From a checkpoint of a small transformer trained on Wikipedia.
Architecture: RMSNorm before each block, rotary positions, no biases in attention or MLP, untied embeddings.
Each number is 200 + 20 x the weight over its row's rms, rounded and kept within 0 to 999. Layers, rows and columns count from 0. The size before them is the row's rms in percent of the matrix's.

# layer 3 attention output (transposed), 576x576, rms 0.0189, rows 57-63,121-127,184-191, columns 96-191
098,161,189,215,178,214,187,224,172,220,214,196,229,192,171,186,192,216,167,190,190,223,185,206,211,224,177,195,233,214,177,197,203,240,225,188,207,232,183,218,157,170,223,215,183,198,181,194,185,207,212,182,209,199,194,178,191,175,184,172,196,180,201,209,191,191,176,165,213,179,223,179,214,211,181,216,166,158,233,181,174,224,157,170,237,186,204,153,211,202,190,183,206,180,197,219,202
088,207,188,170,156,171,220,199,202,176,217,195,197,201,212,221,226,165,192,226,204,193,202,206,189,210,244,200,172,205,198,206,174,199,190,181,199,208,236,173,196,208,180,209,242,188,204,215,159,215,243,211,188,213,175,227,232,222,206,199,195,178,170,204,133,250,184,198,221,212,187,194,174,261,172,182,166,183,215,175,206,164,221,221,199,230,201,183,212,240,202,218,198,207,178,211,204
090,193,197,200,202,220,210,233,154,230,196,194,179,193,148,190,225,175,192,185,150,222,253,193,226,223,203,214,204,199,190,209,188,219,183,211,211,200,219,225,151,162,207,218,194,183,194,194,194,192,196,176,189,180,198,191,227,227,162,199,201,179,198,202,212,194,225,185,184,206,213,194,218,192,244,204,215,230,191,198,208,201,152,185,193,195,194,177,188,216,187,204,181,195,211,229,188
091,202,178,207,190,211,180,183,180,165,213,201,180,218,193,211,201,194,158,214,202,195,212,188,204,211,228,246,202,188,223,208,214,198,213,224,204,196,193,211,197,203,166,155,210,209,217,208,204,207,179,222,168,194,202,206,210,223,164,220,211,205,207,234,174,166,198,180,184,197,155,211,214,177,216,185,191,206,161,181,188,195,229,187,229,214,197,204,186,197,207,202,196,196,189,197,178
087,218,187,171,217,228,186,210,237,225,204,213,216,227,185,203,231,192,196,226,178,191,206,231,208,214,208,187,200,198,181,228,170,199,188,192,176,161,202,171,196,194,190,195,174,202,190,180,183,207,199,193,163,186,197,226,188,204,198,211,189,166,224,182,232,239,189,199,243,198,194,208,215,204,213,206,164,180,168,196,212,204,219,196,186,184,218,214,184,223,190,220,205,181,182,192,236
087,207,225,177,209,217,197,169,225,181,214,185,192,229,200,245,206,238,206,173,176,222,196,161,196,205,204,213,227,191,184,263,167,170,209,227,189,193,192,190,189,212,219,227,241,208,151,181,217,216,193,189,214,214,240,204,209,209,195,158,204,202,229,169,233,208,188,173,213,184,191,192,200,224,209,214,180,205,200,208,195,194,190,187,217,167,208,207,218,190,171,180,176,186,233,244,178
087,198,186,206,179,198,217,192,203,202,177,189,191,222,216,204,194,202,191,213,196,184,209,256,225,216,190,196,219,207,208,200,196,219,175,188,190,226,197,198,190,238,205,212,215,218,239,229,205,214,186,197,217,184,218,195,227,237,215,215,199,215,180,193,235,239,183,162,185,161,222,197,182,173,178,217,199,209,216,198,181,209,194,202,190,186,238,212,196,196,241,211,202,209,179,170,229
083,166,248,220,198,192,200,213,169,216,198,199,222,216,179,199,190,201,204,230,202,208,173,193,230,187,207,203,191,180,184,219,221,222,185,196,175,204,215,208,207,219,219,196,235,188,206,231,200,185,172,224,155,219,219,156,197,195,176,195,198,187,182,194,178,260,165,177,193,195,210,189,211,197,196,181,175,202,192,216,199,208,211,213,169,232,216,206,200,157,198,178,202,207,206,175,233
086,217,189,175,181,212,209,219,222,176,187,207,197,169,205,177,184,238,229,218,204,189,251,184,209,192,222,230,208,176,197,201,167,214,188,217,226,200,153,200,214,197,202,185,188,201,212,203,221,187,197,190,178,214,207,254,227,188,185,207,167,203,205,163,166,178,190,219,206,219,190,227,221,221,230,237,211,214,201,157,202,221,165,160,184,199,213,194,246,190,190,188,211,207,191,177,231
081,157,166,219,185,188,199,221,193,201,200,227,201,203,180,198,174,199,176,203,191,192,224,228,212,208,170,196,166,181,225,203,206,155,203,178,181,213,178,221,181,216,244,185,199,250,170,159,193,181,213,185,188,190,219,194,212,204,194,210,231,168,202,210,215,216,220,215,210,198,243,221,173,187,183,227,222,204,216,173,174,233,198,225,170,193,204,190,217,210,178,224,203,234,198,216,184
083,168,190,216,190,166,195,224,199,185,188,188,189,199,216,166,184,236,177,193,189,185,198,171,194,200,197,208,195,182,193,208,173,192,205,211,192,200,233,185,195,235,196,219,231,224,200,171,214,206,192,201,231,217,221,215,240,189,180,190,226,172,218,245,205,189,192,170,223,225,175,209,234,155,180,197,198,242,211,167,185,196,185,178,184,155,156,200,198,187,194,212,194,253,181,187,212
081,233,189,193,224,208,203,225,233,204,153,229,230,209,206,195,197,196,195,208,197,163,209,212,178,226,183,195,199,180,190,217,220,192,173,242,198,195,166,209,235,190,213,205,184,236,227,225,207,200,203,190,210,215,170,217,226,204,211,175,210,170,228,185,261,225,183,218,256,199,222,207,205,195,169,240,160,178,196,207,195,219,231,198,200,207,236,209,182,210,219,226,228,237,173,204,213
075,204,217,182,207,186,170,189,188,206,214,184,240,236,190,190,204,204,205,166,205,211,212,204,209,203,185,207,216,210,174,260,193,209,173,215,141,187,190,204,194,204,221,200,176,237,181,233,235,224,199,195,237,215,196,197,211,181,177,169,176,196,196,200,239,207,202,198,215,209,224,176,192,212,192,236,179,206,206,236,214,205,228,179,243,179,218,170,209,225,190,163,218,196,236,200,165
087,203,190,213,215,208,179,198,212,194,216,239,153,195,212,182,199,224,183,220,171,191,226,244,193,218,183,170,212,253,170,202,174,189,209,204,188,165,190,173,204,167,197,188,194,192,255,236,162,170,188,237,205,211,183,240,192,222,213,180,204,186,183,191,202,244,208,201,189,178,201,200,223,196,177,214,195,192,237,195,185,200,186,190,210,219,201,200,171,194,251,225,212,242,231,163,204
141,185,199,234,224,193,203,220,208,187,213,192,215,195,180,184,199,218,182,191,221,204,220,185,213,247,185,169,177,188,166,202,217,181,205,218,165,218,211,185,203,216,150,196,238,221,177,218,199,198,229,201,187,176,225,207,212,208,167,195,223,210,181,219,188,203,201,202,195,216,213,206,223,206,184,189,169,194,202,199,188,191,207,237,218,184,209,176,201,189,165,219,183,184,185,197,176
133,209,209,220,220,216,185,159,187,184,197,168,217,217,206,202,213,224,192,181,215,208,237,204,204,177,198,230,183,208,208,183,200,196,142,217,188,184,230,216,197,231,260,189,200,203,191,226,187,202,194,220,199,229,199,194,203,207,174,193,166,218,199,249,208,255,214,204,188,207,206,239,174,192,213,196,188,185,196,184,184,216,230,201,149,177,210,214,206,216,183,187,224,212,207,219,180
127,215,226,202,227,194,201,190,219,227,195,201,213,203,238,170,201,215,200,202,201,168,216,198,209,209,193,170,206,209,199,197,217,224,194,235,208,233,188,186,211,206,208,195,206,233,203,223,240,188,188,191,186,212,179,177,200,210,202,198,219,186,195,142,175,197,188,215,223,226,184,207,200,198,226,202,210,201,169,208,186,229,184,187,179,175,262,206,211,191,202,194,195,197,213,187,198
139,192,210,204,200,202,183,221,214,209,219,177,190,173,216,215,213,217,185,215,210,173,183,212,196,184,179,167,172,178,228,192,206,150,207,194,204,188,194,227,216,181,241,200,208,211,173,172,195,241,217,217,213,192,205,223,206,197,199,184,229,206,203,215,215,179,187,188,209,191,229,188,217,204,148,195,186,195,209,217,190,202,179,228,213,175,176,185,217,196,208,175,219,201,191,209,168
120,215,203,174,200,194,194,157,207,217,189,228,167,202,216,240,174,160,185,208,180,179,203,227,179,204,172,201,195,207,180,216,172,199,212,193,196,206,195,166,194,202,205,201,214,177,246,195,190,206,231,182,214,177,198,215,210,204,223,217,211,211,184,188,186,195,209,225,194,201,203,206,199,205,183,201,231,200,220,167,197,194,210,200,181,224,199,190,192,186,209,238,211,201,158,205,200
132,177,175,228,204,176,198,212,207,184,188,177,232,181,199,208,171,144,205,213,176,194,176,227,189,197,183,208,223,180,217,211,193,183,221,211,188,201,192,223,226,189,238,200,197,173,262,197,175,202,205,190,203,228,200,202,209,198,233,185,220,206,203,195,186,196,183,224,221,196,210,193,211,185,171,209,232,185,198,210,171,169,256,197,193,233,151,178,199,218,209,202,180,219,162,205,169
125,169,231,185,192,217,234,201,188,205,241,206,195,219,199,207,219,174,190,209,230,220,196,189,186,210,192,220,212,233,202,173,187,236,211,195,197,204,178,191,182,190,172,199,190,207,202,228,174,228,226,208,201,188,210,209,168,187,195,212,221,181,184,193,239,171,216,205,219,215,209,151,196,195,174,186,205,200,222,207,202,200,162,201,247,192,256,202,224,196,210,177,181,203,192,204,193
137,193,205,190,207,207,188,196,186,192,202,231,200,187,187,207,187,182,173,202,202,221,211,175,235,181,217,235,206,175,183,211,200,207,204,253,201,208,220,176,194,188,248,203,154,177,189,206,186,190,207,174,182,216,182,206,168,191,146,141,198,198,225,222,196,206,212,182,185,206,206,216,232,194,188,184,192,177,182,229,196,205,210,199,200,197,136,179,205,156,182,190,186,219,176,204,201
# layer 3 attention value, 192x576, rms 0.0111, rows 57-63, columns 96-191
107,174,207,178,196,232,221,190,237,167,231,192,202,167,233,175,205,226,198,174,201,216,233,209,202,180,192,232,178,188,204,200,182,167,180,185,202,198,227,164,182,183,189,198,206,244,211,195,188,187,190,205,193,186,213,192,207,236,185,205,196,230,201,184,206,196,216,209,206,217,234,178,192,194,192,183,191,221,187,222,203,212,207,228,195,177,183,181,193,219,197,222,174,194,211,198,188
107,188,200,216,207,197,198,183,215,211,204,205,192,212,175,212,187,205,194,217,182,184,192,215,163,187,151,223,234,193,213,179,239,191,188,202,200,191,200,224,197,209,191,182,169,217,196,191,199,221,208,244,182,210,183,159,170,199,222,217,235,202,218,189,194,174,196,194,225,215,225,180,167,192,227,212,222,228,187,211,211,196,222,218,240,191,205,209,183,207,214,227,206,208,197,189,175
111,184,202,215,193,208,199,189,206,222,233,226,241,192,216,202,215,182,209,234,193,183,190,167,195,178,186,196,198,241,217,172,176,232,217,197,223,197,184,203,214,187,208,226,195,185,186,183,201,213,219,188,197,209,205,194,204,207,193,197,222,204,209,194,220,239,193,211,182,148,232,159,172,183,216,212,167,212,202,164,194,223,181,174,216,197,196,219,191,204,200,167,198,180,213,158,198
104,213,207,200,208,187,213,197,198,221,196,198,196,174,209,228,200,161,227,197,175,217,223,229,217,167,173,194,181,210,170,225,174,206,202,203,193,233,203,229,222,182,223,199,200,191,188,185,195,182,223,225,198,203,168,165,175,186,225,182,191,175,198,146,197,202,191,193,192,188,187,131,228,230,194,242,219,214,202,230,209,187,191,198,164,189,207,219,190,170,210,230,226,211,178,217,219
107,153,195,215,215,196,203,219,187,204,199,227,224,188,206,187,168,213,181,210,248,199,202,208,187,161,223,200,206,196,226,215,194,187,235,174,165,189,236,190,186,209,208,202,220,222,194,184,192,219,224,174,217,176,164,228,186,198,183,193,203,233,175,180,196,201,193,184,176,219,187,208,171,182,198,182,172,200,203,221,191,175,194,196,212,212,205,180,203,199,200,191,214,189,203,232,195
102,225,188,177,201,196,236,235,184,181,165,214,186,189,225,201,222,218,204,233,178,232,161,206,194,243,221,215,174,219,196,222,210,199,182,203,218,237,208,211,256,182,170,204,201,193,207,216,180,207,177,217,238,209,195,187,186,216,220,183,196,200,179,224,221,192,217,200,154,197,179,195,224,177,234,205,212,216,207,203,211,220,197,198,222,212,205,177,215,214,228,202,198,185,202,203,224
108,203,165,180,207,212,189,207,196,174,202,194,236,161,188,210,180,193,197,201,235,177,200,157,235,182,247,215,195,179,177,205,179,220,219,208,200,194,194,200,204,206,185,172,218,186,155,161,214,194,196,176,195,170,180,220,206,210,206,180,206,212,231,177,214,169,220,214,176,193,189,195,220,191,206,198,171,218,188,237,194,220,192,186,187,193,209,171,195,163,163,186,224,227,191,199,225
# layer 3 attention query, 576x576, rms 0.0129, rows 192-202,256-266,320-330, columns 96-191
184,188,195,211,152,168,272,233,210,192,200,189,197,215,240,197,192,184,195,230,209,206,179,201,198,189,221,209,189,185,214,217,237,189,236,207,175,196,173,152,195,199,200,192,224,217,204,172,226,202,207,228,237,211,209,200,211,221,180,198,206,192,204,206,191,219,215,195,184,185,206,180,199,206,192,209,196,201,200,181,196,214,187,235,248,255,198,225,223,198,236,207,182,188,208,184,191
107,179,199,189,171,188,258,233,190,171,219,185,197,210,231,208,194,153,174,235,205,206,169,179,209,188,227,210,216,176,196,225,228,193,227,206,178,193,192,158,196,207,191,181,231,215,210,166,210,210,201,214,213,206,214,175,170,223,177,210,228,190,214,185,167,197,223,225,201,191,197,201,176,218,189,216,172,200,200,203,203,207,199,205,268,233,177,191,214,200,229,192,193,177,199,189,193
106,191,192,189,154,186,243,244,173,178,179,213,178,208,225,209,173,185,194,219,201,201,150,193,199,197,225,183,181,173,185,238,238,186,244,235,159,197,188,180,219,198,215,214,216,200,219,175,207,212,194,214,227,204,203,181,180,222,189,198,203,194,188,220,196,193,237,198,203,178,203,179,176,203,191,205,200,233,203,203,216,210,194,222,260,246,206,227,220,206,233,178,179,183,189,180,193
085,180,216,210,169,172,213,186,238,180,207,191,217,208,216,221,179,206,222,230,210,194,178,157,209,191,188,218,179,199,197,205,209,167,237,196,186,186,196,175,211,184,189,183,217,225,186,173,238,194,221,206,229,209,200,187,178,216,220,245,197,193,216,225,237,192,220,213,201,197,209,188,197,176,208,230,217,199,175,190,196,213,207,212,198,206,177,195,217,188,186,197,186,208,202,193,156
101,217,220,197,198,228,161,207,211,213,237,208,190,196,197,188,216,229,214,185,164,185,201,214,189,222,188,185,204,211,196,165,187,207,197,187,264,214,212,211,204,183,203,181,203,186,201,208,185,190,208,160,188,213,227,222,185,199,167,201,183,233,203,190,216,216,169,213,224,208,194,209,191,203,204,172,150,205,196,216,189,172,190,164,172,172,225,176,196,189,166,205,193,208,213,215,189
089,192,170,232,190,195,184,182,213,198,195,230,183,215,219,178,227,204,219,196,197,214,210,215,203,216,187,233,222,218,207,167,196,234,217,175,229,201,197,209,198,197,184,223,188,214,173,207,199,222,226,164,181,208,196,216,178,208,163,199,184,186,184,181,228,215,197,194,186,171,214,221,193,195,211,203,233,190,181,198,183,187,185,206,211,211,179,188,198,194,194,217,209,197,198,198,178
109,187,178,210,171,164,211,224,206,198,182,192,217,249,235,196,193,194,201,219,199,227,192,191,251,149,209,202,194,187,196,198,240,182,240,226,152,198,201,173,217,241,204,205,225,203,177,167,220,204,190,221,229,178,187,159,177,209,215,214,227,196,196,204,195,190,192,191,194,181,204,190,199,216,162,228,208,235,212,176,192,217,211,218,261,208,179,208,204,211,205,198,202,205,214,189,211
103,211,221,200,214,223,168,180,208,232,235,225,189,178,191,203,206,222,188,166,160,194,218,197,174,232,206,213,220,204,207,203,179,190,176,186,204,211,213,235,197,196,196,208,179,199,208,225,199,211,187,179,186,199,214,207,227,212,218,174,170,181,208,178,211,199,188,175,202,178,199,208,221,171,257,174,180,198,175,203,179,196,201,171,176,183,199,182,197,201,201,175,183,226,188,187,188
103,205,215,208,200,215,180,192,184,203,234,209,206,208,209,202,176,204,180,187,217,162,203,184,192,225,176,199,208,226,188,211,193,208,157,205,241,215,222,221,211,215,170,206,190,213,187,212,216,224,183,175,201,196,204,230,171,209,218,195,189,208,195,177,166,184,207,210,224,199,215,198,206,192,224,208,189,173,212,174,216,200,204,189,147,166,211,232,176,210,200,203,214,214,209,201,202
074,217,199,219,161,221,176,174,172,194,181,198,194,175,209,209,186,222,184,212,184,199,209,214,202,210,211,242,212,219,197,229,211,174,196,231,213,206,219,225,215,188,203,209,197,174,185,211,212,217,219,182,221,202,197,201,206,191,242,191,165,213,226,223,183,195,202,195,234,192,200,175,207,197,218,221,209,216,191,204,211,193,197,228,190,174,239,229,173,155,169,153,212,252,233,198,212
106,184,217,206,201,170,213,171,177,167,200,212,201,240,194,200,204,168,235,222,177,223,185,169,204,180,203,189,183,229,183,204,238,182,204,221,182,213,186,224,187,207,200,194,178,219,192,223,230,182,220,201,239,224,234,185,219,203,224,196,203,193,235,213,205,185,235,196,186,183,181,216,201,216,206,207,209,201,208,234,189,217,198,227,225,227,163,216,204,216,225,197,184,217,193,230,186
234,201,207,209,175,141,231,184,171,176,204,188,188,200,199,210,193,188,220,196,205,200,191,197,215,190,211,222,215,198,197,240,189,192,233,226,189,204,179,195,199,197,191,215,194,199,187,219,180,210,233,203,229,200,216,211,247,231,175,206,213,214,195,198,199,195,210,220,200,213,185,197,189,222,196,191,208,221,221,181,240,220,211,200,219,204,192,246,153,183,244,200,175,156,195,179,209
108,211,178,207,196,187,212,179,187,179,173,183,157,220,191,201,201,196,195,195,212,206,181,200,226,186,212,218,195,213,201,245,165,193,214,212,160,197,167,203,199,198,193,187,198,215,184,200,172,183,222,220,188,197,193,230,213,214,192,225,168,219,222,200,202,210,211,252,152,237,203,193,194,201,207,205,199,213,210,225,218,215,200,209,206,204,192,210,153,214,242,220,181,136,208,171,200
102,188,202,230,176,162,241,178,197,201,193,204,193,208,216,199,186,182,201,208,206,218,176,202,215,200,225,228,210,175,194,225,188,199,208,223,171,189,200,191,192,194,204,194,217,180,192,213,179,212,236,226,210,206,214,207,191,246,191,205,211,232,193,204,191,182,212,216,200,207,194,189,208,194,182,201,222,243,205,207,213,240,216,211,243,217,193,217,178,179,236,205,189,167,195,191,222
092,224,222,203,184,182,218,196,195,182,190,195,220,212,175,170,199,229,242,187,195,194,228,187,163,233,219,200,239,208,188,206,204,165,217,180,201,246,206,203,213,159,223,234,183,205,201,192,209,186,226,208,230,189,210,199,208,211,173,200,195,185,175,230,190,203,236,180,209,183,192,185,196,192,178,188,176,198,243,204,191,216,198,197,144,209,211,205,209,209,204,194,167,212,179,217,208
107,227,198,209,213,235,170,209,231,211,250,220,199,185,202,172,213,211,201,169,225,192,227,177,232,200,167,158,185,217,200,185,181,224,211,197,227,199,225,195,176,233,215,193,189,198,235,227,224,221,180,175,207,221,184,183,141,192,215,170,177,226,221,200,219,190,183,166,198,202,177,209,193,166,192,222,220,215,189,199,178,168,199,212,166,202,196,192,191,190,159,213,202,214,203,204,155
095,218,226,218,206,210,207,154,218,228,219,215,207,227,192,204,206,153,205,214,204,230,168,197,187,214,183,187,188,205,173,200,205,210,240,191,197,202,225,230,209,200,209,222,203,221,190,184,218,219,222,155,186,168,202,243,218,212,190,213,187,222,216,175,187,193,204,202,208,207,189,205,225,217,162,187,191,205,177,199,211,195,186,196,191,200,222,165,177,212,203,224,189,178,202,194,205
112,244,210,213,155,193,220,191,152,185,209,180,204,219,231,223,219,187,240,202,195,193,180,211,193,219,210,205,222,188,172,232,208,155,223,204,203,225,171,153,198,192,174,188,198,202,171,213,197,181,237,203,218,215,218,213,222,210,181,240,227,198,158,248,172,184,211,195,216,199,197,173,176,216,176,184,190,221,203,179,223,221,196,233,205,189,201,222,162,185,204,193,181,196,201,177,231
104,196,205,198,227,242,217,195,199,245,194,186,201,178,201,182,225,193,181,174,177,226,248,221,218,166,201,157,166,227,204,188,192,183,184,194,201,190,210,196,196,190,239,162,186,199,226,200,250,227,156,166,197,202,191,188,152,192,200,202,177,221,220,203,200,189,175,166,198,178,185,213,177,177,198,191,178,191,190,179,155,176,186,180,217,164,220,192,211,214,150,221,180,200,208,215,181
112,165,196,193,233,200,168,195,225,217,237,191,228,197,186,195,176,189,189,194,205,187,242,213,212,195,187,210,190,193,185,177,186,221,218,167,214,171,214,219,234,209,176,186,219,201,218,213,249,221,188,203,157,191,189,167,197,180,225,216,199,172,219,186,197,224,160,205,195,180,198,188,198,188,207,222,140,195,198,174,210,189,203,164,179,199,186,226,202,203,166,207,198,196,226,223,168
070,201,235,190,204,194,185,251,210,214,132,232,202,188,212,249,189,190,232,194,183,218,211,175,215,168,192,228,188,230,216,169,211,237,255,228,202,214,222,245,216,178,228,221,190,207,220,188,212,184,218,206,198,170,188,179,224,189,183,188,199,205,198,208,230,169,197,212,203,176,223,178,251,180,212,207,247,200,201,199,150,219,197,195,194,222,225,221,174,204,213,163,204,231,201,222,221
125,175,212,216,166,163,236,197,195,177,192,186,216,223,230,219,192,220,243,210,226,196,173,166,195,190,225,244,210,203,177,217,208,183,215,241,191,210,188,180,198,195,187,211,202,233,183,223,182,182,219,202,249,212,198,197,242,215,211,203,193,201,205,214,167,167,218,212,172,191,216,193,198,202,209,203,209,192,224,221,184,239,193,179,223,209,202,203,188,203,217,209,189,167,191,214,228
060,192,215,236,199,177,185,187,200,182,218,184,209,211,216,214,205,214,200,193,198,215,207,197,212,193,207,209,225,213,186,204,180,220,231,201,192,173,219,182,163,223,168,197,169,217,201,191,236,225,219,207,186,200,235,183,238,230,210,199,229,202,221,235,232,193,172,211,224,171,161,213,233,196,202,238,197,191,239,165,203,232,232,201,190,213,192,193,207,190,239,184,203,181,198,191,209
075,183,182,212,192,213,203,230,228,182,167,186,165,157,199,162,200,159,196,213,227,234,173,185,191,204,164,227,177,185,224,171,174,207,207,178,203,167,175,204,195,212,180,139,229,228,202,235,179,159,182,190,169,206,198,215,173,194,190,196,180,229,224,212,208,200,183,195,177,180,200,216,257,169,187,212,194,198,197,193,218,220,178,219,207,231,179,231,194,220,203,215,193,180,214,202,195
097,184,223,205,234,196,223,187,236,172,208,210,191,203,199,202,226,183,199,203,255,213,228,212,208,183,173,186,169,184,219,183,207,221,216,205,211,129,192,210,185,204,199,176,202,244,209,190,240,206,204,211,208,215,188,163,182,182,168,192,218,230,227,203,225,210,226,202,210,178,185,226,200,199,190,218,213,212,179,188,213,231,193,214,229,221,199,205,191,207,209,238,194,178,201,186,181
116,206,214,153,176,199,210,236,177,208,187,179,208,211,236,208,166,189,237,196,176,180,173,218,193,199,202,233,232,201,197,193,159,180,205,214,221,246,198,193,229,173,211,242,181,200,200,221,192,180,216,184,225,208,213,223,188,230,220,237,211,189,183,240,194,196,179,215,213,234,175,169,173,203,189,168,184,189,220,210,205,196,238,217,200,162,221,231,194,205,220,169,192,204,197,208,245
093,224,207,194,166,217,191,204,200,189,185,184,168,169,197,173,201,218,216,214,200,195,216,233,185,165,212,217,215,196,175,218,155,194,199,183,249,247,206,194,226,214,186,213,208,190,170,223,195,205,182,184,198,211,198,202,188,192,205,199,181,189,196,198,178,220,183,195,202,214,207,174,186,195,215,199,185,184,221,204,189,201,193,203,179,201,178,217,195,206,181,215,185,190,213,203,212
096,191,230,213,216,189,190,174,225,201,220,214,191,166,171,204,223,224,211,215,212,226,178,191,213,192,164,192,208,194,206,215,214,195,202,231,197,171,192,199,159,197,215,173,217,215,182,159,199,235,211,169,187,192,194,171,178,189,197,180,202,228,221,174,219,193,210,207,220,186,230,207,226,192,200,218,185,206,158,207,180,226,153,227,241,200,190,184,203,197,194,160,232,211,189,197,168
107,203,201,179,184,208,202,220,191,187,197,184,197,233,211,234,183,185,195,208,177,165,215,195,197,195,227,201,185,235,216,185,188,177,217,215,196,245,181,182,234,213,195,201,218,232,199,171,170,170,207,214,169,211,212,186,225,232,225,212,207,194,205,256,195,189,204,223,199,207,187,193,187,194,205,214,212,231,203,180,190,213,278,234,220,165,213,244,205,161,214,191,188,185,186,177,221
100,198,208,221,190,220,204,196,194,219,226,197,184,180,176,180,196,225,178,206,180,212,190,238,196,220,186,206,239,159,190,224,194,221,213,223,205,165,190,210,153,201,235,180,171,197,225,207,211,211,188,209,214,169,179,197,219,199,196,193,173,183,218,185,191,213,149,201,205,177,191,241,229,200,193,189,176,227,196,193,218,198,151,180,220,194,184,171,189,199,179,177,220,218,187,181,212
099,201,232,213,229,198,182,175,211,222,226,203,201,158,213,168,224,186,177,203,191,202,208,206,218,176,179,194,194,157,191,190,232,186,185,197,205,238,239,212,215,199,153,150,209,177,177,217,202,191,190,190,179,204,197,195,202,191,189,193,187,175,191,199,209,226,154,192,174,136,239,219,185,216,197,217,208,231,183,192,198,212,194,188,196,183,178,197,199,222,174,227,214,208,240,195,180
076,225,222,175,179,199,181,218,161,198,193,207,172,187,186,179,198,209,209,172,178,222,191,174,201,203,232,220,211,216,185,181,185,217,206,188,206,207,226,184,184,173,203,185,152,208,230,201,173,191,197,216,214,203,223,207,182,228,193,212,158,213,196,206,178,198,193,168,233,205,219,193,210,176,201,208,228,206,248,153,177,199,170,219,216,168,224,176,172,174,180,206,173,212,216,203,196
101,161,209,184,189,182,215,179,179,169,224,198,222,205,200,235,213,215,225,168,203,166,236,181,224,235,205,179,192,242,163,202,203,214,174,189,195,174,182,187,199,181,204,195,199,213,211,205,216,167,215,212,212,186,230,195,229,190,213,186,214,224,179,236,206,226,237,214,179,228,196,196,199,222,183,204,150,195,238,186,186,238,203,156,161,211,221,193,184,222,200,184,141,222,187,222,225
# layer 3 attention key, 192x576, rms 0.0135, rows 64-74, columns 96-191
097,204,211,179,189,158,216,214,182,185,229,222,220,194,206,220,171,213,253,201,211,151,210,198,200,203,204,183,209,184,196,224,206,221,225,184,199,190,194,200,196,226,219,218,203,211,178,235,198,178,226,202,197,219,214,200,234,238,221,210,212,198,198,205,178,188,186,226,176,215,211,213,200,214,184,202,199,175,223,206,212,217,211,191,207,185,185,208,169,205,212,242,167,148,205,193,215
098,184,200,186,164,153,224,198,190,167,238,185,187,187,201,203,194,191,237,218,196,145,219,187,175,200,207,216,236,182,186,222,193,213,230,182,202,210,209,180,202,189,201,221,175,190,173,221,203,180,210,224,218,213,231,201,226,229,203,213,206,217,191,219,145,199,202,218,215,217,214,165,180,230,183,212,204,200,212,213,218,220,207,200,231,196,198,216,165,199,210,235,163,189,175,197,220
100,199,224,191,178,165,225,201,200,177,230,206,195,194,201,194,180,208,259,217,192,177,205,231,181,210,218,203,229,190,173,202,198,214,200,227,242,202,196,193,226,194,201,212,177,196,182,215,204,212,224,188,213,232,230,208,221,240,204,192,195,212,208,203,182,207,166,227,194,195,200,163,184,228,182,204,190,191,220,196,220,216,214,191,219,211,209,227,178,179,196,209,176,195,176,182,227
090,197,224,203,196,176,177,178,160,186,204,166,190,245,212,227,171,203,208,151,236,182,221,185,194,171,188,212,196,174,176,238,193,228,217,197,212,194,215,213,170,208,229,218,170,225,172,207,224,173,212,203,200,224,218,193,235,187,216,234,208,215,211,193,158,181,181,230,187,221,224,183,173,192,197,220,231,221,209,192,224,201,174,196,211,199,208,202,143,208,218,221,188,182,199,184,203
080,190,203,242,227,234,203,176,189,201,198,189,199,187,198,224,235,178,168,209,223,243,212,170,193,185,193,215,228,201,234,181,198,196,151,208,180,230,193,213,202,222,181,172,214,213,188,199,212,236,216,209,173,197,208,191,231,188,219,170,228,185,207,190,198,216,199,204,169,177,191,197,219,221,229,195,191,210,181,178,185,211,227,199,178,168,225,210,210,208,187,194,199,190,207,196,171
101,217,194,181,201,238,220,216,232,206,209,187,204,179,171,225,220,224,161,203,218,217,179,179,227,211,198,179,170,217,247,191,195,209,209,194,164,206,230,178,161,190,202,207,223,167,198,194,201,197,189,198,186,201,223,174,157,191,213,165,211,197,191,162,207,201,164,175,222,214,147,211,205,166,211,193,179,185,180,218,195,161,200,196,212,213,194,202,220,195,177,186,199,222,191,205,174
075,179,231,174,176,151,217,192,208,164,181,197,184,174,202,219,182,223,210,181,209,189,232,199,193,195,217,235,216,219,163,181,184,183,218,180,210,207,229,205,200,220,200,234,184,210,205,207,199,196,214,198,183,200,183,196,202,226,206,179,204,224,164,208,214,214,204,228,232,201,213,165,219,210,174,213,183,227,240,200,233,216,225,169,184,190,190,218,175,176,250,184,167,189,216,215,221
071,229,190,196,194,220,183,211,168,174,182,217,185,206,200,179,206,186,211,220,228,227,176,175,192,204,186,178,167,187,211,221,218,220,220,191,184,202,179,193,181,204,233,170,205,205,181,225,168,228,178,168,165,176,197,199,223,167,209,202,223,169,212,170,200,224,183,208,212,173,169,191,209,235,174,199,216,233,206,212,208,203,213,221,170,228,176,185,184,199,190,174,233,216,195,172,180
072,232,198,199,199,245,198,179,207,231,180,165,184,178,189,211,232,202,182,177,194,186,182,187,203,207,211,178,211,225,191,159,222,165,194,181,222,245,225,188,206,179,201,206,229,215,219,194,180,192,186,194,183,199,220,170,192,168,207,193,194,179,210,228,223,200,239,183,185,167,215,228,222,227,212,196,217,236,200,179,168,230,217,204,203,203,187,176,219,228,197,202,201,211,208,215,229
231,200,207,176,159,133,213,194,194,170,216,198,189,204,206,220,171,210,244,200,186,149,208,208,187,202,225,208,218,199,175,219,197,205,206,201,209,194,208,199,190,198,208,204,176,200,178,227,198,198,232,197,215,230,219,193,236,244,192,208,190,209,199,212,171,212,181,233,189,231,191,182,193,209,203,200,199,200,218,212,218,230,212,193,221,228,216,207,168,187,211,216,191,181,200,195,219
091,213,192,228,240,242,186,206,185,212,198,171,208,176,195,201,221,189,161,169,178,240,240,228,186,206,198,196,187,188,208,205,214,229,178,174,186,204,205,245,180,209,227,212,210,204,218,170,218,209,196,193,186,193,181,198,174,162,193,194,196,176,204,183,222,195,215,192,202,199,192,207,215,193,200,217,188,217,177,183,188,196,176,186,177,216,196,190,218,196,172,179,225,182,178,220,175